Weights of a small transformer language model: 5680 steps.
Each number is 500 + 25 x the weight over its row's rms, rounded and kept within 0 to 999. Layers, rows and columns count from 0. Numbers have three digits each. The size before them is the row's rms in percent of the matrix's.

# layer 16 MLP down (transposed), 1536x384, rms 0.041, rows 759-865, columns 128-191
090:538531481503526515491516521493525513518489468493492518556520536522530477537505497496469520505529482503486553497483479477463533531504485507523469479507527492527494479496537467497502519472555512
101:470496487495528486462513488491500540509485511500564527521501472500495531504521480480473518500516506517497482483538488510486525516473518507477491510478513465507513507483486481494543522482485477
094:444506489518482474508463489508517497487478510505524553513546495476474526538480481500477479474493511497547531542498492517494510494502486521474485515503513493541521461525444527526529492486513496
104:523479493508489484465474471489531549508530519494523515526544479457480521502522541498498511524526501465489511514526504502490451546469543491458502514475535511538459519498494490523461506455511469
101:510504484486521516538484507548527517461525466552579525515522507528486495505492459486525468467493483460532507515464475507476535531525478478493494537505520512537485491474476472485494483524538497
103:501489459530510454507495506531519544469506505512511477535522518467504446488479495485484486471487466474508503524462529523504504512523432529511465476537462517499484542464519487546506491526495488
111:486515538474495494523501517500503546491488522540507461536490483536488518509530497476501523521510497491504506510464461485492458502507552462481524511528510492519488464459500555483485482502510493
099:504559425516491519487572534504482531471527475538505516522501519492491488500506499530537463454492537506513496472512509542531521499483525478474488534498498519483504507492473487514462472464501482
106:525546486527533512477509532477505518512488499487458494495522463528484496517480489505516544494470504527468499537497460456498511479480531555534474478508477500504519511472443478494505483514479504
096:485487475461504530471482518550475497501511504492509484506517495488514498522491529526532554498508521530511464487523515478521518517478503513503491478485469482492477479504497493449468449499487489
105:484522475510447531536519546494507483524494466526482508487510541484480476494501545501511504484503474526487493477481507450506533486551461486488519497503536490479501498512512460500490520514546505
099:522520503499476512469519521475468477555524496457534512477518494485489537504506485530529502515486509496492468521500505539483509538481519481496534512469469482489484486468522516504528474424505521
097:480491467535478512517539453523471438461511519495508475488496517515499520508537467483499501513514528538485508478433534512476487494495457480467541510511468551519459496474479488499503525523497504
093:489498467532531504462495530505522500512445531519493538550521506466514514494465505500494473522505487486555520522516484519523511497538514470474466526524500508507488489495510445465465450503504417
102:487485525494478523441489511441486472515507469500514490453530532541499529510499503494482492531518459511472524480522510487503506517517474477464487514506495534503498509462516504478438504507504465
097:483498494511484540505506505472476499494502518495517501573487512499476494502537480509498511542475518485479511517498505473500500476462537466497485496495501512487490480507505474529502531506524456
110:424524421471499502493506472482448497481487488513513497518481515485576520536499504526511457494534477460509480473502487506523513473526526493499489503539486505555529487483483519491494469452513478
100:569545469493509504484514487453506501500502495456508526483435497544467487507523444490555507556484480492523491516517465481463504481466478490508547500504533497552513458454502477469534507499521505
117:521506536476513539458462535492511563489519508497485506526535469502477518477481457463488487574525547496531538507519468497534491464516501482464518512494505452497467481459503515466488478463541497
093:479518513510515493470523540510482478471512484509512541474496501496482537464496544504484527484487508484510524457483467467513509518519524522512510470475498499535505503472488528535511502514489497
095:504498498557524521491529508494509512501502441451509552529483494504534496490472430526506449455510517538511476492469480485523481485485485472480523499457479480582501535492524468500529498522533508
109:473484487524505505496487510531533480547457466480489509482503467501518476510445553507488519525549534511476481476452515495499494486499470507551457498508550533489477550488494467535472503507501481
101:499464501476531466461487508525513482489539486497530490484492524569506480461485519500507530505467518499558495457476538552487510518487409504484513504514519505502460473524500546492499548474521499
106:514480474501491503507482481487488505493505423513472465495513527534493533523513532524476487437470551494474510466523520465491523491540522519474460497536516486456538516470491467509475488476470494
098:521525497506503475480508458523530526523501515515507560492474505538506516539538456478488479475469542515505489507523505466525530533497488525474530469502537526518511496491470480513499433486503496
100:542494527522494510476475497433466536509461470535519500528525496538540515487490505502460493534496503476463534541503520517512464522526487504485503482526495517570489489463475479504463474515488501
109:457468500472499488469536458516494507484520522530490529481496506475510482509480456496479523507466487505513539527520494478496500497526506525546524523462514507508530513484535518489495474495490493
115:495520514517523494496496503500494495511485492550497495514498539506513468482492492539511507469441476455521499447465462508500498509515519500516528505508495511533450507543517495528482491511486513
103:499492510476462500534493448475507502487539503473484464505526495577505489489502488534532466490500508523506491490504529503485478513473517467470506472512489470493488465515516518491483478477530494
096:526501516507503488497538545498495520453475545491498535510526512475484471492526500481506544465514487507504503522492513529505495459440487498519481479529561532483535475501520509462510510499511479
090:479499480487493497547484493479558485487545524522513524488507516484538500443451494520511517504501507485497492506455486531516481512479474499532508537486504499514496529453504473452486495537505462
101:502478484478536452530482498465464454535513520518497520517545508487478508443500526516473510535518500469522497527495478543511525465524485497505494471469504478530485475516508518492477499474462512
105:535526489532513513494507515478554522526479483488519516533493447489527508502492455461525483478477505522470495463479522508456520516532483471467478543510519505513524487467518467501483503552545487
097:491519490421519532463484527522469514493533477519498491546517500475488452460496483498423484460523470458487528512497505498503501526501518532488504461487503542530479507470515512460480500473502517
104:516494503493508509479511495481542492503447418542462433492444533526529519452523483531494490471432470462510501504507474505485487529522531464525501519468541502508488479506503497470531483520510453
097:494492521515551529537533495523485472462501477518488511561565496480489441524498473517489475489499536474519527531458497521481463500538536504534479478466492532524455495477488514463501487488483525
107:473486497511480499515488470527545474501514481519528525493496520513509476487516513487516503531542446531494505547483444493500476483486460552497464528464489514501506489481467493488511567484487487
093:499458515525487538500532517447513456507511484514443507510591505458488496477483468530503506480514474490487529471530493487494486525523545538525490447472484570494521475494496504530450515498479479
095:528519488531512547524532510463539461506483488519508462500521472523458486453499497515511489490514508516522540500484496522519489502467487474505537466480497512510466450545512458476465505525497557
079:531559493517478538483570480473509485513526489479498510514549477487473477479506463550506527479520505506435487501524509488490493541461504503458505485470493519490520494468513518507495481463485509
106:485515501489531492468502467502474498523492477495503502467559506541527478498520471524497498493482500533486504504496529522485508554483554480479458528500489500477505533508491518455493503502504487
103:495507499455497464491475488474495472502442511496494486558509513498484519510447466473541499511522488482517502508484461496510537474456518521508516526586497462498517491470491511510495522483480530
100:491552505504483514492482522496521549484494475465522487518464476517506472489471489510517473512498511473467472492490507468478459492504570481519496467530489509472596477448505520501525496530520495
107:479480502486498492507498490508504555513497534529481499496562528531548506525494454533455499508460479494520530448527468474514535542509484527508520503428464480496503441506562489525528472520494501
090:492478506557481515490476471470468528495503533479506497485492468527460503500544494471513494537515538443502513532464510519534534497484494536514516506514520513530483490506456519471476546496494487
096:489491505505497486457517471489513505503531504499517509495529510550524511511477504522457495516508468504501525529531494482475474511501507493495467520471483479487514511491495498488523491520493522
105:504505505526522471493508501484471530493474527488517473527548515506479504492531484487521543514527475472524555481486515464450543474546465534485544489475487549511497526487482478463464471468521461
101:527480554473475459509497511492482480463498534513521497517504485487502476506525492530522453482527497480494491496510488492495495477512470458472492482475528503502520499496525502481505500498507527
093:504541495485457501491523507472507485510513497516517481467488510515517567546521484482504520494473516459517496499519520505525467506511513531541502531489489498478524467487493512542531527507546479
101:514504467499496545484470505517515529502534515500522481474506507495509539486517473547512508469491469461488499490469525476573474507503534487506499477457465491507520510500481489496472505490561480
098:502514487541499486486485503468513519506503473505522543509458508438470532510503455486500481507480499516497495463493494483467473480486520499476483478464498530484489477485518536504501472481506500
106:538474487425517495470449514509464493539457512501492473493524489498487496530507498515480491493514461508473486550509528484489471479515483500457505513483509494516487555486514465476514503529479519
100:476447502505506564457533502494482508492522488463508487499501508498538500480526483474515465522505507466542502471473499547461478540477539514567531490487501541520479538493535486508481537467489503
097:507480467510438503504467510462529529462505504476546499514524496527475537478512497493483513530514485481531510514517491503492465478494520494489531454493484507488481497508476497546480512488507517
102:500475465464486468494500541490481484513446510508513517449481473496449507535457504513464477502461524504510462495518521486500521512559529527528473468511530488515512489495504513488465570461499503
093:489511468537523502491533532519512550501492499518552585467517523520475530501475452504518521558428503475503464479504501488474500520448495515526496465501508514519451460485492502504511510509502515
112:490529527495512512467509494474452449515478459516519470472544514557484534463525476521483493484499521511520469529519480560512498527528489521502515536526478504519535503476489489515485461507510525
098:510486521529497469494551467471475519459523521511519441490509441474494547470517519503499470461503504515538533485538520529502461541490536516492466528522490497475519485506505460514461481519511485
097:527488436547491533463467518479495449515475460490467435461483512457490493470526505564490485546526517494494498533501485485506480489494512490505518489483512495463495525500531491490477470515527494
085:504467503495501520499482523460535526511480506509549562488512487513460511519488458469510483510484509492475484469515483484484503510526488416483526471496497543504532438493482469453525517502475502
095:512500527503469509511519479495501480506482454511438502539461485505550555534495485472526529484504516477488488507481500447502492538497482568500496538514484477484512523505466518550493542514555501
100:491549497474539534474479516504517486511524516488512519436512521474542503519502504502461515475524510532506488529484538494529491464549549459527475494494488506440501524501482506474532544490502486
107:501537430507485518480544539497497513484478479454518525477456460489505512546465516505537560540511523524490504486484482507514490453499467503503500495475523485460467543453501439518500445521542516
106:496535505515507488513473524495455506464526487503531465529522482512530482461549518485483472486474500535497515525502478550514536482519514521492477483502508503508448498508481499530482483523473515
101:474496500472459484472502513491524538512543538519525460482560515528525552507476497522545520549510508492508509481506505558504498497467472482448494509530486532486544487534508536484499447468486484
111:492495500507502506497519485498522486492471472458483533487505510485494503482447536532511504473501536473510493464507417470474512465506471537493519493519523507526521480484498493513483535506520489
111:567457450497505488513525480501497475525530529471495462470502456546495473475481473517484521498473499533520504480537544506503535541502522525495494518522463476480508464458476517514520470516521515
101:494474544482515499535478452465518483514546503518502489446517514471540515494585534508506501486479483488493531447475482532493526463508485504518471530503516530530484542465504454509521507508503514
097:534494500504519494482525521460478542489459488480506535506496493527523475518491470498501507470524516523454475480514542492531504494502456506502520499532516529490488504509527466489483504489491519
102:483505520515473506542529493505507554535499478515534511566477522534516525454463499484458507436502483511487486534510468523472486502499509497524478481495463541496489491557473491462470493523495486
091:498470478517499518487478505483516522547522511525511501515461505519482501484518550510547491525502563528476487508468534530494509489505489472491533500495466536529460536494505523461532441514522514
106:485475504481529519510509497493459501518512533472468516547528522527475500507547524449495497528475540505511498513535570475454486523511487509512513518489515479546487466506490522497479494482460435
105:512485524488555517512519489470499521510534500489497513519490463514495483503480520484486466439518502523445506481470505502491491549541488472450507505513514488543508460462476477530495482504505480
098:528489467499524549544499486457525486459540491497475512473520539506505429488508486517525521527502510475501530462481534493476458501447484488494514479507525500460479482516530494507491526476479481
090:502479440520509490494508524486499484517473532477490488457531535490545484506489481493499509566551505481486500470501517522487508528493486479561512485507534454541476495509444460500519435479493502
107:471512470504506449483507472522482518473546464490505542507521491561475519498534505496489480541489527479463481512485486485512493546526496500564472478447504530535494490549494502533506501476496497
105:481526511509465485489511527519483490494442503528499518512510516493481501528463522444509517509553509519497517483478512521476475505491534425513528495533476459514492474482524486508485517494552474
089:501511516551525483529435551456497499498495521461479522510523468559524496496496491528525494435484486471489488467509475502440467528515525489522489502514529488531491468497494468503446494502557498
109:491487505482417482479508510477537517498442511499475519480488492525500545465509551454537485494469515465540502494521491532473515518501485503465465468505489514475493482522513516489517509525538491
099:514525481470492542495509474440509500476504502487516531540535549511503562517494502537429504543494459462510482536516489485491494483539468504553532508510534523502520499522528499542479501480506507
100:482512431502511495494494451527479469536502498486486545513514484497482519469511519520506478514552542528543479558518520557491519533488531509514472529506490488492484496479488491472535487472496464
101:514537490545519489481489480458539500511520460507510487522532430472492487532564520521496514508505510471549527517477502527482475469532486500525527508496510484489505503462494494483493481527496466
098:547498521484454526509517485517563483507492497469526483516482500440473485509489533515508539471519465474502483451488505518476544473485485525472471523495514488503526473474502496506529523483476516
089:500483468504470523523494501490520542487511525509507553518440496502533500491487490478501485513514482506548485509459488501455496492505501533505470497489496497502459518454445507517512480492492491
100:502514472488550471470503525542469529499471529546558471497469466507517470468538467509505541484491525484535505464509457520512481502497535545491539519468520525491504483500510472484462493523521550
102:454521505505489511549459446500485509475497518488467472538456500478515529502545513515492466523514512537455489509507540502526435516526508496500487500498488531507464528471506506498544522463507518
093:510487507453487503478512502549493462502472479523505509423533492526531488506485488527532491471468483491492492534522487528513495514532530479508509496492465539528456485553519497494497508505454502
101:490519488539504481499514511532503484528512492520469483483506497527511503526507496443540464499464526496517481512485444490458448487537473492512504523488525497489526487521493540530485520504508488
104:508475503537498484511520490475501515523469488483546497501494569579486496514489473506481491528503509424526520491451512511487457518472490512488523524470522509525491536494519530538512526481478480
098:507491484475527469534458503479505495450477524512499490502472510505513528486488517514502517544484502504500470503536492485495466517493467541514518493476475490512460533526476521522473467528501486
102:522522479524498475526475490492516506507507522520494492489537518575474479489530513481489490454463502433494471471502486479516473511483490533478492443527492493485530462488473538496473526527453526
104:521529511511526496515530491513512531540522492533551506509478495466497493451523475510486468512480520514516514472507457519526476511497451508487528528471499518512520459498501477542548483490501464
090:537483493509538510474515486502485524488517535466504491523521503484456446448515489528511453490489504526483486502507498517450471486486510499524500498543501474512490510489454487522504542536517457
100:500490516519485498509468473461518495517511497516506516499501475552539553500470459497512486503492493498517500499507478517451479554528520524465531504456487493490497494484526499478478491437490533
101:486534471487503497493510519500497519522467485489487544516467497488457530524523519466477451470516493492514482498499492462482510485486509486461474509484495469484484490554538522493507510486448490
101:479496507544487512537481504494489505508528545494482442495487496454483522497499499472481517521569451458516530505500528503496515477463513507537504469469533541540497473506506493483511540515481445
093:470532521508481516492492477490463486496495502487518501486450504476537503520483503475529479465521458487491500496437452506489498515471498502525539519501517515514513504541544489485484482477491493
103:458485521494508495505513525501488457451503502535509491481491510443541477491491505451489510477515498526518549511487507493535494494504453523498492535506516525498491511469505495492502481477542473
096:460456506514480519529487478499467469489537523466521498495488503503454459462504498545505490512460501497486509500457459476509502491554480516510462476475470510503492500502497499517466497488483489
109:505495489466517495467491510498486505499537493549510505486477511551509471423513525482498496495477524473478454494521542473526504493500490494499524452504481512467507542537478496509563466514455481
088:520509500520493472507484485491506492493518477460500481505485514562507511512488487468524510522459446463471503526481453512501521474494483507528516479473483509511463491493512513469471557489497493
099:487484483484494530518464487475499498466468545503484567440508490495537517494486497469501487531476530545535514511496519511531520482508497525476511520464512522475533504471515540537464485476497467
098:521500557476517474498520512465519501529500467486477492509514465528518497473508481545490501546470508502485491507430482483516473512493503530539457441507486457481499472447488472520502496512501498
102:508507500457485454424499450453502472486495511529512505512480546536477497543517475494502499496493481478555554508513497495496503534493512527481567530513443467485541553497500476512556495471491548
096:499515519466521557481462497513526512549512465492482540517502511538524510506519527513515562480509449540490424492508503526439485503513514514508477506493477453468508499490458492477492506529464508
100:512472514512483508506503480524504522481570509511502514495477490471494484477484512498475487472480542550504508500520530534500515532497512525517473468523514472493475477522519511479514462490491470
096:509492485508477453505513511470508473499514506448506491497499495505497512501490479500513531495522537470495492500438509469467485524494535464503508519494550538515495485446509493484475518530524510
# layer 16 MLP up, 1536x384, rms 0.0285, rows 760-866, columns 128-191
098:499481534505473515516509473530534463506520490507472502486494494536511489577496553465508503537499464488515495498470482486464492492488511519530455446523524499505509491492457507511544486503495516
096:508516512517493530484519459525536471511487508552509493493467488506484475586512538481487518508513462497489527480502516465473492510472519529481483521514514518508487552521527485475508475522494545
107:480505523552514490518476511491498537482521491469488521500461473512529508480479473504480503516480461509534525487498554509534512486483498490521479548498496470490507517545497516508531521458490504
101:486478521559476453490458502570510527517511580488479471497503491514516481462493517473512526457520497489462519492551556519520524461476507485480527569486498484499508516520505521462463458502533492
100:495498497485513509503496473517489493513457530457497558497490484480467492492485462504544494446469540527471502490488536533511543469481484485514486525517512536483516481518531519508508511459504499
110:497430511493483476547495483551497521528506497465482504522457462499441455516531521488494535458485467534504476524522504498502503482486500538513496460518483504493486518486449513476559428533523478
098:462513543481479455489491500503530521521531469439490489481492490497544436463520480475489537545473531496478542524518495507477505531466464491528466494527477502501479490519498489499528480523494463
101:507498504507504451498503505525538484512541477519464458516521475506532497531466547513547513486528471508479487495503518516497464462478490537511489508505462506535470499520540492502481488466495511
103:498475487529506517479490486485529531555484480484490453508472494496475459497493536526496464517498506509543486488502510468526523478485461574518509481499494487517491571498540483494491522478532552
099:515503510534525465513478474484485506504512483531506463512500445521508487492519474497504465511481490518466488485539482517548484472491474493498494481487495476525522503491500519490535479489520492
102:470521526523534502491439494552537515490524503498460515518513483507481486505546482481486453520487524539463539509534469518518498490487493521519520518551517497487505530511455515474487449501529500
096:497461505491514462550502479480486539488547508468494523521466508504470489524521504554499522461507516534473511511524509478468555497499486528512467504515543473494492513492486459472524481509489499
091:500505540491515473500489522493477529518591506492513445455473520539503462491487495519519459475534461491460503471498496477508482539494480505542492514474420464518486535472496530489536507503498470
100:514494550486480528509503443519514466533534512524484454503486488506489503530452512508518544508498483511522470505499529506517479452495570499480516481457458479510502520517528532507506499531493488
100:480482483482543478478468482517513448559494485479471483480487479512525511511475557503496506468522535479476471531461528556477490462464477535491497526518435533528509520479500558519508477466492567
109:516479500486499487512564485507481498467488484476531500502483479514502504523493497480507469546512466556524509501539488529513510474485479521519517522485515477486528510495507465519539490524483522
103:459505538497506513511518506499505439517485490463513513481480470528504478529537484497465452474505411518457502475486514529516475552499489496532533482514518487496472495521498497458498534494515512
112:461499534507530481506459485482487502511523501499516516458489538521520475530497517487524515545521473534518494543540514483538527513488478499497519525549491470445575524503525471508462547484522482
090:494499512518506543530505462497498480520497560446473480507487480499496474482476484499499473504494481501465495522531507481528448451507507474467552486485485514514512502501546471492490477545509511
095:495510527493514485506496516524521462513512570512468512548491450489552484515458523535555537540545488500506496539505559523480531516463508541500485572493510503485523463495469523524491505462516498
100:544477521509522522526500508545501518493517516470494513548500526529508485531485532512487510499498443549442522516529476477512483552477529463471535526535514453506491488550545510560520497459478479
102:536526554528528498511462532480488492464486499510500493551528502530490488478497468488483486525492500499483522521476471495480464493543519530467489510489534492499494507486527484472500484494513472
105:488482482474478496486522527502460496496506526533522467484459481507475469515514510503505518483499471502481445498502530501479490498461530465551516462523489478446556466512515501485467499483542518
097:492510482485485507541515486572447461472511548530480496521491472512488492465469492509536494468548443522495506506494498491458480469498489522519462520529506476429501477470500456512516557503489502
098:491496506496478482504443524529529524487482524518494482481473520504492476485511495498516544458451493481494540487503490447498488465506540470484494512493494515482513518498507503506499453508501520
100:539440492473491495501471510496518457547537517469462497505499485508466517498526551487501501471504514480494485456541487515488525517491469499493483508510518493477498501539475500458488462438506489
110:510471530472480450473465518558454509501496517488473503466495497516465512489532568539503493541484479452516470489469481480520549480455531499465492504505467485522540502496488521458490463472486518
097:499483506472487514487502504522479500529524483455470484457481485508489504509472502525516511506480476481490522472529470489494480495524466541501480550509485500480501491502525516519486469501530496
097:523492498508505492516494496523545473497534489511497451479490469505510484478482570560538533488517461496497456533536512501558528491530457515482469493528424563495494528509494489538486491525524492
090:509456491498533504499522511491450530540502521508470514553505496499465488517500527491495468475515460508491530499503503456484469478497501505452497467527437482427451526453530489481469527476509477
101:498487519540473455499477515510515511501510505471467467507499473508542484493510564484468483502524492494434531501517469560515517523537478522514497479548426499519484553497478485511469541539517462
105:478461501482479454559492492483528501462517490477485438460498492522489462506472521496547467432488522505478447562495462526540483507494474483523476474520488503441490498436503509514478507499500513
099:516478537509506492494534533525520479514541507461492507472482501498485483480480515475520481491468468485506496509497515520544472507468479463500510493475478472439517512481533538443479468443509472
101:498504513511487478473461492513525480464504550518506506470497481509533495523511471501550519521498531491537490494518469473506519454472568516497537490529511457518499514521505529472453519520523484
094:468481497486547498513475505519457473488529528484442448480466507476502515538511490487505504457502518567471470542489541502513509515474534506493516514489492520482484519507549511497485524510460538
112:467477489465514489537505500502495487508457487479497466481485541528496492476481475484516510492489500519517455469527475477516488496486543485544471505499496512487490492512516506454540500516530509
098:519461528552479461489493433517522497505505507500517520541466499503509482505466543496500515468526468479498495532502489515539504463476479493467506518501500482458516518528542509470527455525454484
095:515453498434494504491508489497479526533501508466522548481501496506545522507461514486510498486503479517498493518526528506509508485447469459503492509538543523479484533527484550534472496492484524
085:460441459449496530546493477533466507522511497446507513506517532498510496494535511504490479509509482495465484518510479487478484527496452517493494501546491477520475496538476437473502485492521449
098:491528512490489475471466495488515491485501537487510504521496515534515474532529538522493470450505484459526506515469530461501490460509510528476500515497470543460550489531512495485489469511538493
102:490504487463482479533549489507509492487525462433534487471493469545491486487513490482487520494509495484512498477530504475498489534490499540490504474497481487504502490509530507497485514495520516
104:504506552523462486448442490518513494493510504541445473486511437492526501518479474512547483492519525505512503528525535475490539442490488522500503523484507499485483522499488465530457451481512496
108:504498501528528552478506461495463463543529491516499532529485478505509482480471554494528512521530496536543498549446513511476434485417535499506512513484491494471495502480513488504522523459497509
097:509475479474521552454514463581501484502504481449499470439493503519500497524475481492503456489470494499476522484497507533516492471496488525512504553512510455466495512492486529514453504462535524
105:489503539498471484505478483472443503521475505486461481503453492536485475503481519537501495538462509485496478501498511501506493480474479513495512477452469516528510517519496458508506540500507517
101:567547492572536438489526433507455499505522485475487504500533468490531528498472532496478481489541469520467479504501498494547478525507504555501514505479521462515532500476539470515484499499500490
102:542508520543508496518505481515497449502500481481474486499469522501459525499502531504492492520502454502456462487502448479497459524516464555495506487522480462550492479499502482510512474486505549
098:561509487507538508522468491489557499491486533527490505523469519515498508569488540517488445462468503545455492537532526481545460515494481490557530477500466524499478503511472502525492504432475496
099:522489517466509484468470509484445492531506497481509496504512475506490473529500541475523469446456523535525465500537471529481491501480495531530486497495525489439514481506504521488501427490472495
102:484471526479461486467497473501530488536522497505481501509501499483527499541489488486504511471514504504513488519502557508528536511486517494500501515525493499492477532556539527496513508492505500
102:515490522516527500489477468446516469510525495492481501481462483525469512527482490523485472495522500467515437465483503536480493493471498533495467514558472442468531496482511492483502519484538501
100:475495511539482476533513485514537524509535494506505509479436508522495473516537546490486487510453481490487521493532561443473485512520441495497502480532495494445490445487489512474497498470530467
098:540546495485504500502471470549533516526529499493495542483446451511497504503470535431497520535486513505518505502528499539503475480467536477451511527522514492487564503476490523481472481536484527
103:485489502515486503493464506467522480465491493491520483478492535492500473498517516477526479470506473535484479509518508509479466487484514493501516515498468450489505460519508457508541492509499473
093:490497518474483511539515475517460444482506487510471412498492490503509481547490485485515495511524491547476511525475512503484454461514537483465503579529479474487516516466453496507471501530530551
106:519529527475493498503489497502493471530493501502546506510511515530532498509516508515539441511485485497523499445500540512479489486484521520475502544509506492496503512529507465512505500455509498
097:511516497499531469539505484488538477516480511505539516440470486499484499535436557491517494518436489520491445478500490520493479506488545522482505500508483500476505491476507545488526514483524518
096:460494521460473508484528480544475490507475527492535541512500501509546480525494505475500495502493500483497509539495496468494502502496491479509468552540547502516515529531496483490551480490502500
086:473499473504508496564476463484482510487465525490448504510472543504488483533502489543514490535515490512532481516497491476491525536495502509500556480509511503514507550484474474523526498479549524
095:475512512537491514537464468469508527530510501479555493526494504494494484491516461486503447520526514516479516480483516499499540443496503485499480493489526500475557510556502474511493506515495456
102:456472515456515456496548465516485525519507539510477508495504521507475504497461481491527547504520492481484485519479464485468499526510498524499507520483499463476473507517526488502455516507544515
102:485492493539520506521499535513476493519491510530457495486474509490554488511534484491487488507470500463486487505498525518564507521524506486495479471508528498477521459497489474533500499451539488
107:546515498542520525510504487541473471513495528474489483501468503520495474514476530487484471533503497515466500519496491472473495541486506515518478484508470487515484469506502530492466521506519528
104:504483494484506488489476443546506491481499536531502507520447497490518513556484486527486506433513425523525483507499473486499492516483455527516490476494511502486496493557506480524501478466509522
099:498490534437484489521517505542506469519520543470551516443483466493529503493502502464534496488514465488457472515513479538518525482482507518531496538512477491527509502580484555479535498504474487
105:483498501486498504509461466530464473469528482497520543467508500518531473484524484475504481498483522502501504548480514509487543477491485502502529514493464492498490558558447472464557499531522443
106:498495453524504481501500491531474489496471551531515459481513479502484514529493513529537461481464491471514504494509502451525465504524521485486533478496510498466482492500481504490484470514526499
097:506484533503500484471570487498538477499489531459492506460498494495501496535462475494491475494522457500507488533502494487517553489517498464494494512517487523503552488468429490477513487548522543
101:548471523533490477499510512502510536485489492511495533469498465510489501493470489470479538503521512521512458501487554480552476496470525490499492485491496461502511513500473518509493493511558478
100:451476490484456480486504484480498498526500509508540498491484428519508525466495527507533521479503489526512487492516469510539456492505489501503513512487477512497488561499491513551566522479489506
107:492471512494522536483530503536523455567516530468546489504442520516517505509503529510506517499512481545482507522495470523471521503486485520498469520538490448471483500570474524495496484537492481
106:500483514504467490491564484512450514516518501514545509520475493538493482468473499507544569476517503510509522474500531510526511410491534484515522506423478458513504532529490534511476518469552492
097:423496540530542456448480451534509501529468503487506519546462490493514502474476516496512509450485488465521498496494471471518504477524477502472458520503504488524523514512522470519462498511520547
093:506511511498479524514502448519519500494515511437508513514470454511490512507459529454488519445455453506498495537507473505519501460481515535462481559480483507519489526498527506501473528473511509
101:505476473494479481498510493528525446479484489496460481458512489516499487552526505476507497487529501501480491513506506526545480515493524504512506547504495453512483512480454518512473498476504500
104:445499497505485481488494533481503455535507503492474504475460471499545500502493474516491473528491469473502493529481525523553527494515450530533491465520508478508539470519532534474551494462460475
094:474459494537483474515520519487511456441497488452473475452487509520519477498511515466525505477494437538448485509526513518482490462473496459477481474528510462514511498478500469507506507508502494
110:471494511489540503479495505565537484551491500512500492548469471514511495519517517508478539521489508506468497496533517465517538488469505495498487508469541468433518507477502499511474499494524491
097:536483504527482533554530473478443481457481557440491502478477484503496475495477512503520527508492461497449514483479490489483534492451503469492495496524471455491490535500523543476526469465474548
103:511470523507489503516511503514502533526534482524552513528489502507462486511500479475490487480449521461516511486480506473522520470496501503506457526497529514526531513528494520538484492467499454
101:515467481524540465504525478542511474486514562478502458481483543511509478511444514506505469509520447510467490489517480466538494482452469483522502546492494493485542519497532521516547508464478476
094:470475485503521519476542493514471539542486528469490467485543529569469419463490485480517484508517483482511479520516515510494536486512491498521555519478487447483492476536455508537508483485520546
093:516508513524471524490481456525512483491524542519459468524479517484483492542460529489486511490471483489480494479513510495529511490500495497488491483464467509523517526463494507500478454531543512
094:508502520507479542525485504524476514508510510508443492481507524491467523473478515522521515474512497458511495494498520528554541477511469466474506512503491498505554540510500502501528486461453466
105:525515485455514472498518504546470525473519539505501478484509496475531529542481520495488513477456497530465433507562465509538550495518516514542509530531470480512519516525474532493482511542508505
097:497494507545486508526490525456468518468496532540477461533481464500464481525487528490469507507507499498466502519499496489526521464525522524497520542517504517491525477504548474553503482464513500
107:491467523526482510539451504510517502502511498475457505515438455497502507566499537504547507465480472525487482483468497511501527538497486551488514512488461508492504487515481483486519546434488502
104:487488496522490463533456496494521491520509529524486474493499512490527472498499522507505540515514477519531498496495490506508500520491516482517519558503477443510557511487522512517473495468494483
103:513488535519516464517493481517512493498474486545524506541461508510478484473471512484484503492504497506526483467481489511531536482481483466509444493484463483468512484529465485471500497510491496
107:504485498495534503534490508476519504505478511478479504456471514519462514515516479479531481534507491520527474503521489551525528455482475549493512522483525476467475491499486458538510475506482477
100:496473515484491465487448434513482478531494493488512499542490507524537519513482506489541526475535470539483490517488520481518507462465523487533498515552539512487507481516494517479464524479505520
095:487512493508513510544457489478488464491467505469468499518492500520529509545486514432500487446511488511493490536539506510542502537538488522498465556480489488494527547522522492492482465484513500
102:530490516494450465527518528472487481517508517478516503459492500500492520521501531501513475500445433496534511482484489516511512496503525501525492508485513527450539544483534520538463501565554534
105:515493512486508512494481504498513479513511520507519460517510499492485475482432535483502479473488461508505470523550491501541499480453506501507492494561506500457525506451507537517524520459463490
104:538475509543538444477543503508491525498502526553499506469468467519482494551517512519459493465456510537467527492522475418505495513533506503510497520477546483493522486522498517538463512469547503
092:557488487497536460468518533479529488485486489509495480500497514500476499501511519521492483512462493477515520556490528529548511474450523523539498489500488460504515485477476553488530482475478499
101:482468490477526503518506543502508466516522540512458524462491502489514496549485505494526491476508500479509455568506483473493525521472480517523496520546488506476504496490480518488478473499539510
103:549544541464497499483526494488543458515534501484458508483486526518501469505477506475515548476477455515501499509532473461489521468455504517553509505548491491496493477528457498471539515508535466
105:529476552480512511537464481510453495511523497494545485491499481525515468530473481540497494477472473498481510504514565513477497555458502486475476469470528512488498518485485437509496548490479507
093:568457522487515524511525481503532489528508532518455530451477517534535466543482544491502437519499494519479464509548494477464491491479507517489498469558526516451512508497505531466491521509501468
091:511513495484505487529513498553458488544524477503534468566490463477473490499527530521488484447512461435477481488499485540524530536523492483512447510518493446503474497543480464514530554456508536
095:506471469476470495531509512526525500512481559491545499535496508531480471493490503510557508495505506558501540502560490453536521528472444511485482528489488456488483477510512514476486495491504496
108:493451487531492473548517490524539514535524525471493511472529495534542511532476560503517531500512486476513509501514504496539478480431522490482496529513505480507496516506484492449456493500507533
101:504478527539462438535512468506447500482495574492451510471484488478527512495475502536498440511441502470448536509467485526545509482482471509508512554530528539536506492529524475496525481506496478
102:509497501453505485480524511530580459501458513484504478471481503524513459523526501481489513529502468480506476487529482479548513438508492470524521513528485489506482505495498551472496502501490521
097:495518506485548484541508520492492473528522503471523512483483490514510531508512482485483460520499474510541485461480457516492476459479471497481456463512470452517521536518472497497477442479479520
093:492482496487503491486454500573446476486480514482533510549477513516495484473498512527481505485501504555482486515485459453476512462487457565491481505522464501506484545511501474522492476512506488